{"norm_eps": 1e-05, "attn_scale": 0.125, "parallel_block": false, "init_std_qkv": 0.0188, "init_std_o": 0.00333, "init_std_down": 0.00333, "lr_head": 0.0112, "warmup_steps": 277}
Each number is 128 + 24 x the weight over the matrix's rms, rounded and kept within 0 to 255. Layers, rows and columns count from 0. Numbers have three digits each.

# layer 9 MLP up, 1152x192, rms 0.0832, rows 601-745, columns 0-95
144142121115127147126105156146111121136150126118149133115164129100141121114119131089101167124143141128116130118146142114109150122117132124147133158116092100132110125139137117152120106138151136155147125086149112132123151136113134123124129113123076117120151149131123093118103127146136107145
144104127178150122092136107123132117112164125146140109125119148152086120116128097145071116093157120116130141145142149111125174155134166122118162128094123142127118130141121106140125133126111100149136147084148159154101123139147146123122180097146158156144122142086171157150169140169122114156
150153108147170135150143100138126111155136128151134122139112152132133116135143117123140135148151121127122116108105135121164143124124109086129148098108149115123114108113090159135085139149121130146133119101164110129153116124143144124117116113145141142123136135114124132146119158135144170114
155078163123180133153118138141106135108164165087100189119146123110109132098122130111121130090155127133121185122161131130148141132119118144125111162145160140105138120112164137117140115125091096099083124113105112109103072114129129141138154153121118126108093125153123099170147166123111130107
126089118128116186157126136134111116148170137119137128125124137090103144141135146136151113137144138125115140124144111121098120125118163111134108129137113169144155141122118132099110123133152122160153143115156176105101140143125133111129133134131128110082152120137128115115116138132141103139
135129143097123103164125128152126110075109167123175150142151124131110117148101131096105117147155169101135104098110129128149106113124136137120084117118150167137061131127158126135119127131119117125092112136127105159117161099162167172122110146117126140148147146148120122127147111127105145162
111093105159098087142095130133125106122153106144140113138156142129106124134168135094125133134117173125137131143101110146096115159126126126139161118159114139132132114148127147113086135118141109135157099114128150187122138100110139117119123125132146109129132119104137146128178107134146145153
140132159138113122140121137128126133135140130125160117116122152138104119094113116154101115158127118115130140139172120150116137143137117115117101144128150110127120141120153126117112101119105095126131139114145141138110158118118121099125104121095155097138123122129135109146122109140127109151
112126124114094113142120141115119149118143117128143126134160118102123110120119136169108107137113123139129134128145143138108126147144119111142122137146116138094125117126110132089121130134142119124131159103118212142154129152114146155114111124078122142119130120118097150125133138130150135160
147100162133152123119096131142175112151105115126173135123165143093111111139114125073087131130135125189144171103129088081124134123120136110152133146150171155124122114143155111119117091076134114145117125103130143129188084152091108121127115137163135104147165157145128134150121136119131073138
143093125105167126138093146133128146120148112127154131111167147130129111112129118156122119147112098108102139103162158133127100123131124157132122159149162139130152096140131126113101134112133109128145164105106139150104099150158162124130079133082154151154108104112088126150120107138161124118
110113097143134123154111110137113118165163138153134131157095116120123133098135119164147120104146138106167167125114134119153126121123138160159117119164140112135146126145119143113119155122142153121124174117160135151138156121121119124115136144117106145128134104107133152130098177128141116150
120178124102107117134138077148114120119144122125153154173115142110140137143121087156158133114128159128109147110141168125130136129119151110132140157132129144127134116138110051104147115103097103122131123125115103115114130161173172129126111136125105157156156114123137139148135132129096113146
153105138109146113156094166138125096169132154069138117127129140120161118109111136147088119150163168167085127145119184099136148061118140124124099103123137156132101120092168123160146096125153119116041134113111176129161121165182142144143099132137112159139150166144145199134135091118127161158
146115147093116108128102149138114124109105121139115124131139137120116130160118108139125131136120137114161132129140092139137137143125103136137095144127139112126110112123143128144118106116111129110135131099161073101134115127171127111127089159133122110099122152155159115143124123139114171137
127134112119107120094109130140134119172138134199157124133096131102124116124152127100108123113126138093158147160168140139158117099127105071128118151102115117131151127121064135119110131168133129136125145119139140092110118096173124141149121113107141121125126122112127165138129142140129125123
099112137156110168126163115138125091176153127176095085097170121148055123112086122160102139104140145148104132105116166103129175145114186084179172120169165171120082085079147116101144084123160141145145203114135105118139088147087120155131132153144206131124121114154147128189120113129108103104
127152111114115145139137134154138118119127142125164162145144127112109153129111135157118151112121116101106141119120143126136125155118136143136152135143112126122126129162130126146133143104104147131140148119137143119095136137115143125107124126148114170156112107104126137147131150147178125139
097099144106135148142120139138154121155148112105115163104161138132145116161104146130091107068135141147146116145158088166145117123110087161129130158098087150108104151126155111148104096143147116132171106085107107128147102124104123132171163137136116134116119131147140178173111148114120130173
140171127125152170127127130164123114191126107116116102137172142122082123117079098118119099159120077133123127103117136155173113145112155148176142119104100152149127091128100109074105057094139143136141181118138125108161104170148133161147137143135120149214118116111150121132103134154138085089
091110150117134142143122152140153123137134137115164132083113136151122124113139141122114138099115129100123163132105100102146091156133125166134113163132130166151123139127098159104160117126095095111132173121121139123138112112116151125128107133117112149161128141077125154140159121143144123150
131066138139142109104116110134142131096140109114113135127093125147136109137131127148129112115120096140113091145132119146127143119118149146127082146088141129112101102143137105131095118150132108120146133111137141158140151135150134150134153111122112139135102159144127138123105161164121111133
094138132127145115146115126145115119138108141122101102118094128134101128131149136125118105111104111120159116127129130133118139149110130186135127150117129116143133122128116138148132148138124116109157131124135161132116118135171108139137098119124120129133122100108147166118124137126140174108
148091136144163155142143120120140121163162129116160130102128107148165124119122126143106111087147134116116179126139152114158131146127167127121176137128103147120113099136134127130105147094142093110131098103108118110138129161113132123112167129121119126101112122121119089152110130128125089121
110123120100108126186138116169087092141152142126123110151105156132127118207094116093097101089172124123084173127143194136160129142104105134175125198117159100123138075108128124145160178155127070144121111146137112109090095114124093116172123139119097114133106150160109135149126191117105165176
117115132141146082122127111120137145115137139098107130124111127094123094110110140131136109141138091099106110120171109160136129153136105136103126130121146127128154130161106113128120125138132144130127105105131136127087114100119139124132117078100152134143129150133086156126132122125129124142
119127084107187090151135152151141108091153117147121155148154141102167137109116108141131147124121091147103128114117161121121176130113133141136095111198119115124093159138125149098109134092139184121103121141175128114154121155121138145142059115133188127155144185130088140123114116105089127093
102123113118097152160148135153118118122110160140156130159136164098167138131093137102095139138116158134153140124107094120115085141111121057170152087123155155149090165115129157117106109108113147126109144129112167156111143170090166102095121156143150119145142154127139141124152172125151077125
072144148123089110098108125144139113122169128143137098104123146152156124105098106121123133157147156141120150138117183149103164149131133122171082128129129091078127118095148110115110118134132097153131156143137161135137144113139140140127114173112122197113119163159081155154130126159150125141
110146133074127143099114122128101108163144099169098111090104202149091107104108122130097105092188138128128127166158140096124114126116144068130118121164129144113146119125115096098134108159136117111117137060119097155101107103113154151146127181135140149138112103151119128124111183165135112137
116172132098168107139151132160119127100158149164114172136170151145126127170099121144133136109148096102137099112171132113125149122110097140163108197110130130115144118121108115112147102127128112109099173040145107146141125108071125161186143144115133172109107142129139181160138160172145122136
148138145101137122150135147155129133127143128094110113121114148136117160132133134110097117106114114121143114147128118140136152127122118113118113151130178114131105117120152118121131119118121105128093149100146127130123121147136127101117107114090115135089116157109158136137123126154137143131
169146140150109128166166148177154105118111129167160134167098167125131115110164137114138131100125099116098139152120171135043136117103129121115137141166138109124131166170127137114146119129141126158102145149120163145138108143114169140086101142134084160119177117110167114117090099106146123175
081115107112179062134143121131106116158125139160122050106114148090067119119145094182170090148164111133175176134172141093136150199106137156104088158159146121117149130131120155108112090109132125138084168099165137092179184152111162195087146150168150171132102126119113136113161130103139089140
153112125108147176147097144157139072087160072097135118162132124168158114106111096133160129135157154120075107148099117142118123133136144190113069179136123198097103139140105084116090056144129150099111155079162131113154125125114116108189094168162101175137155125134123110124113150150125171126
125127149120136130133131118136169142127109127145129118133152145118115110123120147153133123131167109115135118120122137107149161135124154117143120114134110121125095131148083128085161136110191129122106152118104142141138135110136134123161150138146126126136128166103144157135130139159131131116
129155116119105152133097152138143120137154116127152135117157124093118133136136109133119137153115147140136151097103142134114134139117109131170133144135103116123121103132130102134105128130105125131152113122120113114134137179118123133139117125137107152135140145165108151148119139142105138128
154136096126123153104092169168146120156158108131174143170122121119095139120159100095145094124135130137079117105096147124144124129113115117151124116144096122145116113128141147098134119135108114126147146129147110120138162154159174130169128125116138173175149098127101151142135172136168169202
155190155161143063113151147107094155147128119100128105130126129129142108109149108129159097138099117123070118125155107142120132097124108174090129083114151156118133118134100166112116121153151143103153107115104139102136114122140142128109120126104127100121162155119183052101113129146124086139
159156100154121105142135118142122122096156111121135123154141121142129123186115148138126119114156100123173128144190110150168104141110128147127168108128091124134106107120126116092111124120140091139097097096128125156176115129160134120105105107104159126155139116122119100164143114130135131127
134139089116093152162089128141085140157098111159120134118111127155113123133148098122114105100160122131142137126114146141150155115110107158147145125087133145153137115098135109095132103110136131132117131136154121117128132169099118109133112145142082124089118115117138124154123135151122124118
112088122097112119129099164132100124120142138127106130138134143102141114129150178139143114124128133100156162103168060123110147146121107140137081135145136128131103132140113178088115105143124133158120119065162099117159111138160129114141112137102122121117119127121153122125120136129136145154
132138138146074096126135126142131128119155119186141146111138113099136123139119130154161148154133100123124161105156127118101136097123129099119175134114144121134110103126123148143133090124161125103151104080136082142118119158143128142143109111100135115155099177133132141147133135132146080157
166109146155146116114116173131112120141136113134135130162107173092070108102146089139086110159145160109115110109145127132137130141137131158120130096099138128155121128116123132125093102146181118132148145086133102135167095159189142117168139112121160138149128121154175118128101191155142048155
135175103139123099147115133144141127128145165131146125168102138098138132160135102131126124121157116097114112121143178129121149136117153147135120134115079117116098107119113096073124137103106139155126126121178134132143145137182113116107129096107162124168107169084133153155133126139117171146
160131084101147156167097092151116109120144128136144136095138117107098131113134128136167136180138131140106159138137130108126129131114154133156150158125127147135131092091099092140068112151125126107129151059158120101160118123114116105091162122107141202154092140122211103132126129144131135095
137096143121148107102094136149086086127094152160111127145105137145132126141108098123105093106125120140169143103102122169135150109109147166143095150161160145115145113073132106077158100174131159112140116138154164155132111163066113107138090135161150068156128149144136083147165162087184102121
095110073111104101107160128164083111177157134151143141126105119110109153131154127150170167110104135136128172135144127111117092143127140115196151099118106166162111124117147162135100121124132120186096105092136106129095134155151139094134129163115103144119180125096161141123141144137193141159
098133144109140140130145124119116137145143144141117102142119132109102120153089116139075139158120116090160134150156180139116162139122150105131121167119149112118136079125111100156152136110111125104130127141116143166114119124130117097126120088117168118107101150159131144125156133142118130125
116107096127129142130114129107173150119126129118101143105119117152108095136147130142140133147127124135119119126157099147164131126138115133107112138148129126093124133125108120111136113115144148137128147117142145134122128128113113154156112098112144129135116140136090148142125125132132140140
109103147132094111152100197138131076190128120158136076155140138146138114092073114124084065165160142143122119149124112131124150150117164150143091093117187151142115144092111146125120117139144084110119175125131135129116141161178187142170103133126133132168185166104109191115198110119134082081
138143121145113119115130130132095136101142146150132139130120114112132137121093120114116104101130125151137149144160156130092136148122160156129102138110096105143102095112156125101123091141144116105108133096155121126100134124164115156130156126124123116115132157145139139168114142155113127142
097080138107084114131138149131139125118184136149102116145139175086129117155123106124098124157139112158114147151136146147137145092111170127123132123122161137129119118145093119134142140149127129136102149133152117143141127149147133122112134131099157129149125177120158102131162131129099195140
116127102073122124129106122144082054170123172178169142121107148101157122118119178156120132127142157118108184185148189122122090160106113109146133112212143121112092131149163138087172136087092121116090128165097149150126116114138124178117081134098154098133168157080079133124149137093130170161
104129111153132123134140131144136137136138121107123132129124121125112124130142129112116128113129150119117124128119136123096118129127140131128112136115120104130119134106102133114177148155098122136151174108158127108120119134162112124125157126106104111137126137077135146132126161152171149157
139096122113117125120107142153092127138150113121128127119130144119131100141165113133105120127152147119126106126132111123123157143114114136143112129104124149112117120100095130137140138141153121113129133131102123121123123111126144119147101124127130131141099145110128128144147157138131110138
110057146167183112090109166148096110157161128095168129130112154144126107138123101066175109089189106167097142104131109128123120130120111122101095133114189163114133113098114105184105077136144111125101088084104189117155125116137133134143110121130150124165153125162114110132108160139147119123
112135118158156162209151137150146097132105148153090090158150155112127137122121138127081149136109141153121134136109135104118157122108119102159129149091132112143139095102146118184120124082158115162103171154185122164201093176137092123108154102100122175120111114128128117164122130164111166105
147097110121129134104173148126088124116136179133141106136097132170122126121107101086085060170142115136135126140129129140144177154111181125117059150139193077142103115171126111149078122118142142090118151075144126105129154167141093133104116096175118185124182177179159111095100172150090146167
093108116109141087192108142168118105133139172162167119147146117114104147129155146105095129160143164113136144101157113102107080145123145109109086145152162092068088120109118086153105080097138146166088099126140098086096139127175193155161106120107121152113140096099098131131131095154155111180
137143125116127134140116112145121111178130111122159130145147125134127134124128096121170129128131104129105098107115157090111117159115129147149107124113090118137112145124129118144133113057149121149121124123104118130113132147164148151147082119132118167166149124120118150165158148124130129136
115160129122108129151103129175111135117125119101076149136189124121110128135149098120182111142132115154139116133145114127158130117104112129144139111145123132127113153119101161127143111141100104149117143111159127130160086141159123172116084162121145143148155126111111099163160160150114139137
157119075118145118116120084151119114103158118148122114165149135095174137140135140118132136154145123101100151147146112138102128138116141087144093143148119114120123107135109108101097124106154120135105132098174139135150127138114125114105123106124124139160123187132102145166136119148128137174
108113115104114122118134139127151127127145134158152127141095133156117117152139120160118141125118177141196165136139080093113113140127122143145121159163131141129116112110113113100117120129137120137139117114133127112160103130107117117122124126096116133137125165128122166153132106141121127111
104093179107148109130127141135147137120130133118107123154116150111140106108108124113132152126136125139162132167115112145125126111109118123118150131119130190105093153108116153132117108112118142142054134140147152148156144111161139157124179136142075131117166154129114079133153117124129108118
148141107146109156162124121146104104133176103114154135114146128114136139104116103177188165085135126115100123137094139157157148119107159150200110165076096133110170103097185092107140112100109125140117115084153129085150115192130133153108116137077101138156120153133123165156154147145129160120
128053121149136127160109123135142118131189127152182147158101110128097122130134161140099130142144085154111118140160144126104072132125167139133139113116129171115151131115144126106094154145135129131099175104154146090113169120204146131144181116178141131130137133082154157158151111139127114181
110150110093174132201134125123165118137131133170143067172069142179135114149073133180098161139158156117111180131113161159089167125105149124158134163131130148083087129090102096096092127128132118155106102113145152120159141105166111116156128143088135132185105162104091126108130107081111149125
119138130101104123146143134132139123161151151111114101110111141089115129153112153160109099120129156150149150147166101113122112108141127136117092136136157137106115118123132123106109110116110139164102140102156154116133126086151139160113149142099126099154086129097098152128156141149125102167
112076111130169128097133139140108118078131122111121124149128126187176141130135130151139116114147140131172143101147124112137128131116132149153096128119118078136121107125123124135138131125175129110122136132085108148115079157150140142146135126117132139132132126091121116155133109090128149108
164131112143124137171117170143118045140115154184150121156161145099133150168146125126167102100118125130127135102114133063167100116129133120141147117154150095153101145102086142071171085080197073191108147090098143146135124163127162133120094147081160166175136076088118149124112105131132164146
144134094098090137190148106158111087160105150150152148165086138175086128171122155121115134136118142151103154143183117129125162173100135102185139143095130088124113104120168074140130125130103086169156148080111142107104081123106118087160142149130085106136143145128153170171099125089163181215
115166101132153124114141126143154121087147150117135122156144127105121130106093144146130153165129088096108122147121155136099119171132142113122122132113101131137115116138113135113149092143115127128144149123153160194089127121157145127132109099119143148158141161119095178178158153161154108127
125134105131147100134134151132127135130145110157161123132138124132136129178131126140129123115109138099112133137198084106125105141113128080125146127160140129121140112142129080087155098103138105124113125113121144141168137134114144102128090119121135133089112175157084129139143127110152140137
127113109079186143145085175137130074097139158149129145107142124139060116059184105128119075097105175153129127153092100161131166121122128146132081174180097129131066092136105150094215120069185167139090110104196107187165149139134111138207143121172079161115160123107126132142168124140098141140
116089121153139095146116158122120138117165150100101150127127143157143113131156123142145109107147163156116134133158119152119120129136157145108143158124099144104103099123128106144120084147132134120124108096137126131118144127166155103099172144095132154116115132115151144144105141146097132162
115131116112149137108094150158107113137171136108117130114119125115112169105150114131120111104137132130141114117168129151116147093124111101126119123094129115137139099120132132102114125158162104145104131103130110140121116142159136120142145140101143153125138144126141132143139177130123129118
112106106131086147108120166139162128117184156126114144086127119142148121114100128118112121101153138117127166135133146110132142129121152106128120131117135122113129107136140114103107109118125114128154163093143129093146126148083126125096169137129103141143150124113118128163139150181132124143
159132099111168134137110122141162136130137124117144152124140132132134137092120119142142155145119118063071162131162148117155123119123153129114138129157146174107129135128129147123106131100112109121118133109100156155149135156100141131116099111120167170146118121129102142153148162130139109097
123128091108134099168130115128129145129144151122127141118146114104084119152115133156122118113150125102152099130140139133122109130138141132113106141144127145115121135143103132104134137121104123132134109102150153131103135106142149155132111096118137155131125145105094137144122146158143115172
060091146113113097113089094152120105149151128143159128121182144151140124135088149188150135117147132108123166182123121142124075152102131147134109132135128145119181150114164113117124079099123140114161120141135189131105147127138100121117102172128102142131133110126153086128183105104188081142
141095090141114156149122110149101118137141124117163143176089150129120105135148146134133143132132131101125151130120122139123117138135121095158130129137098140111121145159117110136128149122142125139133116114134102157124154148120131103142100138163147116109137115141129114118129173137149077139
162150121115142127126079163132114129145118132098075185126113110133132129107130101182125116125099115148125165140144141157094165166114110094182160172148118180123124153113139124137167111130093085188162097125127146089140149182092119124117130151139182118137120150092091124140181125125147104143
155185143109193168146080122152186115168166091149117140168086125103069094074136099138117097114156135099125156149173118123100124128107104103132154110139138164139081104056130102117168148196093091095080117058106083118156180111101159110130148139175087103178132171087104183143144170100130089142
119100142130144147120124123132139122143125145111098131135170137108123122139104113110131144138154130119172145136138107134109121123115120138137106120130148151118163121111088124145110087123098122145147126099121147144159080153115105132130130128138156099119132182132121094154125151121113133145
112123121118148135114114115147148117125185115111146125107084139098120115096140140123109172115163115117102140144141137113142145164119151116119142132139129125118108119148106108135115092150105106131097121100158122115106106125117146115106155118119141151149099157120142143163174136151104088136
100107118108124134126137137139108126133119119120131102136113129089110133146106091132114120118156125111141130115114186133132121157122141179132118153120089114119105116121132089107114088147143157122129146091178104111109136150161150136105159121112104130154112149128157134136132106163125132120
147073130119177127122113154135121106169120103120141129136201162139125124105136158158085137123126148158181082103151130124146156136123149140149142137168150121149118175091139170108100102114195125144159174073137108169180152140146124135173060143151107113114123134128118114117113109128133129101
114153118138145104175139147109142081135114169159158125153130116107124135105159130162087123088146133144090176136114154146138171203098175138153210142173102127113117137120190088120171133105138125140099145143137115141121113147094125156105127140134127146073127140148095149143177135091105142153
093054159118116162138116121129086087195150134112120089150148210174137116136090155125127154134152202098117187155148149097097126111131152141136123178145184129112134124112092131105125103100103113161142157141132119170155104133141099184171122153086189108145112136170075142149115103139137149130
118127107163101129122143149114148115131146146156124123137116153162116123134128106164162116119138193156178148112196132093110150143127174156136137100165090141110134146104127143100103109138139121170117119087138141131143151177128120152158121161130172165131159141127138098142119096092144122114
145130088089138118150086116150128083141087124168095115104144123138091134103156121094113112121122125167132196109119160118125141126132132113151134102115176171157149115070117173138144078145126140167145169095155112121145136178130159133180112159168133157137151134120156165126093138160135109212
157121135143149144135116151157140121112199142097111135076128118129140129097128119102126140138088122093088131152142131128101178141127146118141118124120110123128135100133105145114157117117121113133101144126126106109142090121120127127125137115118133143133131150104097144157119153158124121147
088123166060106156135114112146145131141145082081126114113139134130108096136066156154154097121124116155140138216085137113112106138116109095169104157123062158132130096117088088152149128128094110101062159112126084140171149107156106130164090101101135118155159127157116147134164121119117133117
115150085134124113160116135165111134094148155098089125137099143119087129125134087093155124135135150127115118123148144117119161126103099143130134108102104119138093157131120162112174122145113107139107149132153105148138112144168165156137059152124143137167158124107115141183185121142128122156
095128090128058146236094163149089094158103187166036101162113206057163126151194113070123098071154158117086175148146075152047172106109159082122079169108117081128122130107122160162109064138165144148142092133175155128139103190132114166148101151053104116144124133165079100126130138186103134121
105149135145112109150107101154125127126103135149164087172131151158162125140109162131090117124135084093158115152110121144114116159109118119136104132112105103129099171140118103144095127080127134184108147144162106183185139144138127119145099137097147135152184146100127130137134099129124100153
111127117148139121175135132152164116128138141109119145128108152127078104129126140093084102133161181161148160137174111112089109111118117113123122143132126145121134143103120103153135128140161163170125129103139151174140160110151178099162113131143159110126130140119152058130084082111112138120
134166146163127127178111129153145095142108091169117082104096159142130102148132093185131131106151123115131173118132143106080123126110142180155195146107097179123117099057065115104156126136168103181058127094180079153137107165114115122185150139122078143173112120125149110187111173155148145115
099122155120138090093093134147135105139130137120136125152138153130127119101114135115161156113141142152148146143160170117129112144121157136131119128185141098108134124098096104142126160127084128120107091129133117180124115126157102123133118132113165135147130100131105123132147070105110172129
119096105144117146164139085161070116164167111166155136134131166124134128130110154174114120130127121098144160193091117090122072140101115142153121129101110110129136129128143109090111132134141118138145118153170147135100121134112125117122148140108106150202144143112121129152114106125126114121
106167132100107120150156128142131129145150152120131139159116144143087153157110142122089109137130144105148138147118106082087108144108117121118142130177144132145130100151142115092099096151123123119131124133120123148162129138114111119129141134130148122135121118145124095135126137103098119142
129058162109157101135102140143187086173128109145091115127159149116090113116130108121153155160201117169160127151154097084112146116114162122143084157203116163108125126086081153146121101105154111130122133041165134175117119127135167127162143201091116135174137091166136159142088120137118109099
099129138151173094154173140133126118119133176224110157131101130148151117123102125158102112107123148116114132153133109134087158126116147090113128135153109153140125140117098136130130121083121158118091155118163125096132093149110086144108122096149101125085123094154161127149169137156104122154
142129140098165147136105129134129116154116114113131128093154136100121128101123119123115153145126108106114150100119137130130188153117135155128142131129119132147127147152126141141112120122122121147138118105153120145112127132139135139127100139109131167143119112108147131141120125151117104132
172156137126121093146141122159136101135120118160161117154155152160158115153104122153142086085167132149103135152159082138178128141104074103158138126130182192121115087100118168127159143100170085116146125090135118122169119154099158101147077144080139156097122131091115090176116135125176106147
118127119119114110148130143129079124139167098133114105134155132102121110148147116149131120102171149134170134134176113145112153166130151082157123093103125094105111101133130150118130127134132115132124096102152093105135106160136150131106131137120113103111128150113145131105095152134124114152
156101176136103147148138150135160142103135124111123084113149148145144115127138144133126136133111154194127133134114130134133144138119117169160100118120158126120126138136125170137137125115131117138104151141126163116151135145137136143146134143106168138141121163098117113132119114157126115105
095141116129129133102112182134130115097159119152135130100143137133151116128114145114092121131131123101094119170158108125119125123117130102138142140109127114136151155131095119092164080115092121172150123131138137181135137126142094106136125138104130109129138106116118097146125165121141120161
110093114127145099123125139132142115111198138121131127076108163135121113178116133162109099115160134090102153133139120065130097154105163119116045097107147114132085158100120119108073104165164157168101136125197160115097122106135142149097143131113136134151118134141115129133128082145129128222
129097132124140093163133150130172129132153144144085131122135149156109115109124131136113088097158175162135142142125162100095130099142149136150112135162121147093113123111124170103112120156136135122094115103124119144145075154156132136156150133120148152175120167132143120143128152112074177108
154156129130146105122116111141120136111122138149124118137153135152143132120114124137115104123130115140160112096133145152124179131117171161163132137096127147128110145137164174121110141089134126130110133119119120127131123125139118144136109117137155145127149176130130116147129087125145129155
109156128118078108133102152158123118110131129136093150186145143110116132146127114127152125114154143104144091116152123164125126118128127115132129124102134146122128152123160135141113133110117113142173163115133150129168137145126117122120106154135127113094148111105096109137155120141156151118
117139093164112109124124121130121122163193152093131114135140140120119122127136117102152095139183140129118134095108122134116171144107171125159075100162132154108111128103083133120108139130131125158113129096160130120147149114119106131137103146123132162194148117128126124127105079134144142132
110113144122124108126125141127124130112159138076138114122134133124107106148126127128118109143124144097125126136142115175140147125134131088141132114091143131149124158121099119098110079135109110136149120139107140144107094122138128165112116117066161139106155180140131156114128111142119134137
132053153128128123113068159158127101139125198105124163138148134084143135156132137162096129115120137120146175140124158141120113104112146156142152157137172137126091126108134170095196196106165115119128159123142151102146086161118120117134154103084157070120073133128137127173126131120158110127
093164105134104146151098152157093103102157113170146153159129141109128127130104101160163127130121126135131124149154178131121137120118137177139099160117128136135145105141127109131083063136195147128129080121144176101114101124098113158140096185136099162098113147141089141183131111148160131098
103116115123124111108134140136149124112146141115120113116115142129125126129120147132122166134143140099137147151101090103126128152124120118122120146132096143112134136140087099102112087126121116150133152115133119164161119113125128120103145108139099142136154178114117124163162116157136115189
123102175149121132125133137139112138103131135112165118084106138146108119144090125146160104078156158151152156154101105136130142145113168119130109112150128148125104128127132083136141123064104105142077152143108151126155114114125118152110157150121117160119125112162141110148107131159165155100
131132139145144136142098189133087094075145169127084101135194166177095128155139109122139158103145161127180112157135138119124127144123160155118107123099099106116096161089116149166217087116144123106103133069087102144188101139140127097129151151136092109138175150104188099140112120152188125168
128126109144099128148152131133106120103163150158163100136114153169105137133126111118123123133133143089161132131130119122111132159108143116125133111126144104132117107125095110064136087149113087094157122132133115134117113151150138119129140144105109146134122123121106125148104163134173127104
150092128116172122150133123135085128124180132107068162163140161124117135159151147116142118113126173104119137156103141102098114137111127140109140136071143143116138143135144177150168101127130100121133123131117113069099109138169140143144145123158129148146148089129123167140079141161086130119
110119111124146114118119125132158132125134115126105134134130131147127125136148110148151151142119168140165130135130106104116118133120115149138138122158104153122163154153109118128117113077142117152126147128110139156181120118154136117117107116143154143113138183113126137141132114118119132154
138165088137147155151138079151113100147122123140118144181132123120127137134145111131122116137105128112146136110097120143112184122124125148165133094149121124138124160118161158124115152124150143143140140130171129119124149133082129145113073148141108135160128107126128150135145184142134147137
152109124142158110174118111134091130107154128119106150120145127129118122137112148142164107153105123143115128133132116129107153130116128137125121111127146135138143132118141144146140114125136126091129138109134132119131117145160126119146091150131128140117120124174110132137121150130138135109
123136116103128132127132102130138112097140147127073146124147137142116123066143121135154111128165144106192164131118091096098140112096184186145099108137168126119116170111115166141113134124159120129173197100148113119095144103135109157171107145090160113125138112102149131129140105131130139126
120110093075122108156083143148142140133138134086111166128097125100130121162187098148170158109156157145149098154100107095141129118121117097130112113118112182126120130135075096165137124163134113184128107079150103118154109125117145149136097156127130158119120154146114153143134148131103102146
153154104113178096121103145150076114092148124155145111127126123127124115118129144094123119109125115143096129132164173143102181140099164105147156121141142133126099090119117139103161144095132109127098109120159127130109082135151111129147123106131158115130112153115134137135149082149129151098
117127113130120172168110161137097086119198108114168087159196136186117120084166109145138158075166166143134141139137162087169109135131090109163111174122096106104124107082115100104143126116140107121162133113123103123130116102102108121142124173111120117137137111141136117196148133100122151131
117142136134165125150117113118099142113150159104150152112132147139087114133132195145097085112102109112134131152144098118082117107102115135119127148119156126141151122122105162130134110097148126103126173108107155147108119102163112141160126122128137164149160072167151152148107107134164115101
101118116061137141082118181126157076170135147166138117058139113121073127157108098162110135120139179178171171144139124142107109139118147077163107171168177076103130088113174077122138070135125143163117148140190138133134124145135097138122130158175121106132113172149156142124132163120154139121
070131128141088117140114139143132066164114126151051126123143116142119127177058163083125076184176152186113197125176123099150084167119102157136133145191108118124152152103139119083130080132123138133139177107132141212104089133092100133183107126190169143141131146100124118139155121095149078181
085127124141133090114107167127145088147116188117101125101115160124098122144143120157144061142225179133151174100144137067139131092118163108119088089163194155110113134131105097127136073157168142168180088069143135096118120168143153139149113130128111108123146148132194077135132109153117146172
120107115160132135111129140139147120133159126100084104083125135108122125117111109100100127112158142138130156148150129116154143153115163102123135110131102109144145120145115110157141098126127100130121116099153115133140128128108145119112154127113106138123132124132146097183131161166128107173
126115112146116082136129121127132125130148127096152120124148138124153107116145093109124126102135147150129151108120117101106137133129130136125106139120132123142120109144100141174132075106161131151110116096113135139113084130146138143155111090098151126163164121112107109166152110133140116119
118117147159170140159133147126110096149159164108139131140111171120126128164115154146103071103140140138145122105131067115114117167110136113122136102120130104143144148112150147121152113170165124143126118151133150139118154104133131127117078121147162114145122101117115108139127111130160085163
148109141145196165161143196140109088123143183166154133135135142152073129133134156133095130078155156155113131103130113112176146126116172105152170144147106115110133131091075076132161108079119092139108159097098116126136146111132147097155115127158126168141121174089132116137128151140142084129
130112129116129140152118145146142125121108132111099114127161137134119131129153132094165117137116117085103150138133130131149131137116102137114139144117119160130117126131101152142144104123113095104119159106112123117137093131125171127126069123126129144142134109124084126125143127121171134119
111153104106141153134152123136085117130165131129131114116126151123105136165104110151117131124124114118072152125138125125151121120138116115142147149091132143109190092117147106125118128130162054150117143134121127075116111127139111114121129088119117107144097137149115142142120128154147138123
157144094113149144133118111144155118097098113113097166131139111141141125149129140125141112149126168171123150110121113151145123161122122099159147129106142173116170109140142122160125142118102089143151121095129145109161131130104126096156092138147160127144141155121139124137140161099130169142
180075128119142119128126117137045121113123136169107129122130141125115124134118121124127111133127126147144136132097124172086187163114135177130095148078120129124125145122147127156105093119178155144136096101162125128080121124173118152161102129140118124096142146136143151116096072137137072145
173158100140139126134104158132132116158147127156130113177112126135124130135132128158107148087125136132145146139126144127102143168120133112138099087132081112143125147085118133088122135140152098183138135109137148103125110130112154133108141144121108154128167132127137171126126182137159135099
112139153153116110131116125131102139135156165115112119145122159144122118163116174120087081117117143125165129159143099115071137133119122155144101150097129139135126116129122146126158122139120098128129112108139137166088124128160105114143118136137096128109139105120166139148109112165140123140
144131147114142115138087160121154132138143126142179131096133137135151120132159132129112141104135111120175133112118096113129121143121153132127154127108154140128133158125099124101138102106129100144134122123133105134129125144135141142125122175085135136101150115130123134116144151144141138137
124140145107157101115100160122114127126205136118137125123126141132123113086157132105095155112129098102108107153159155098090154121124122121137107122093133100128138121142134151100141073120116114113136150131125098140104104122181132151181101127074174168136129155118124132147109135138129112124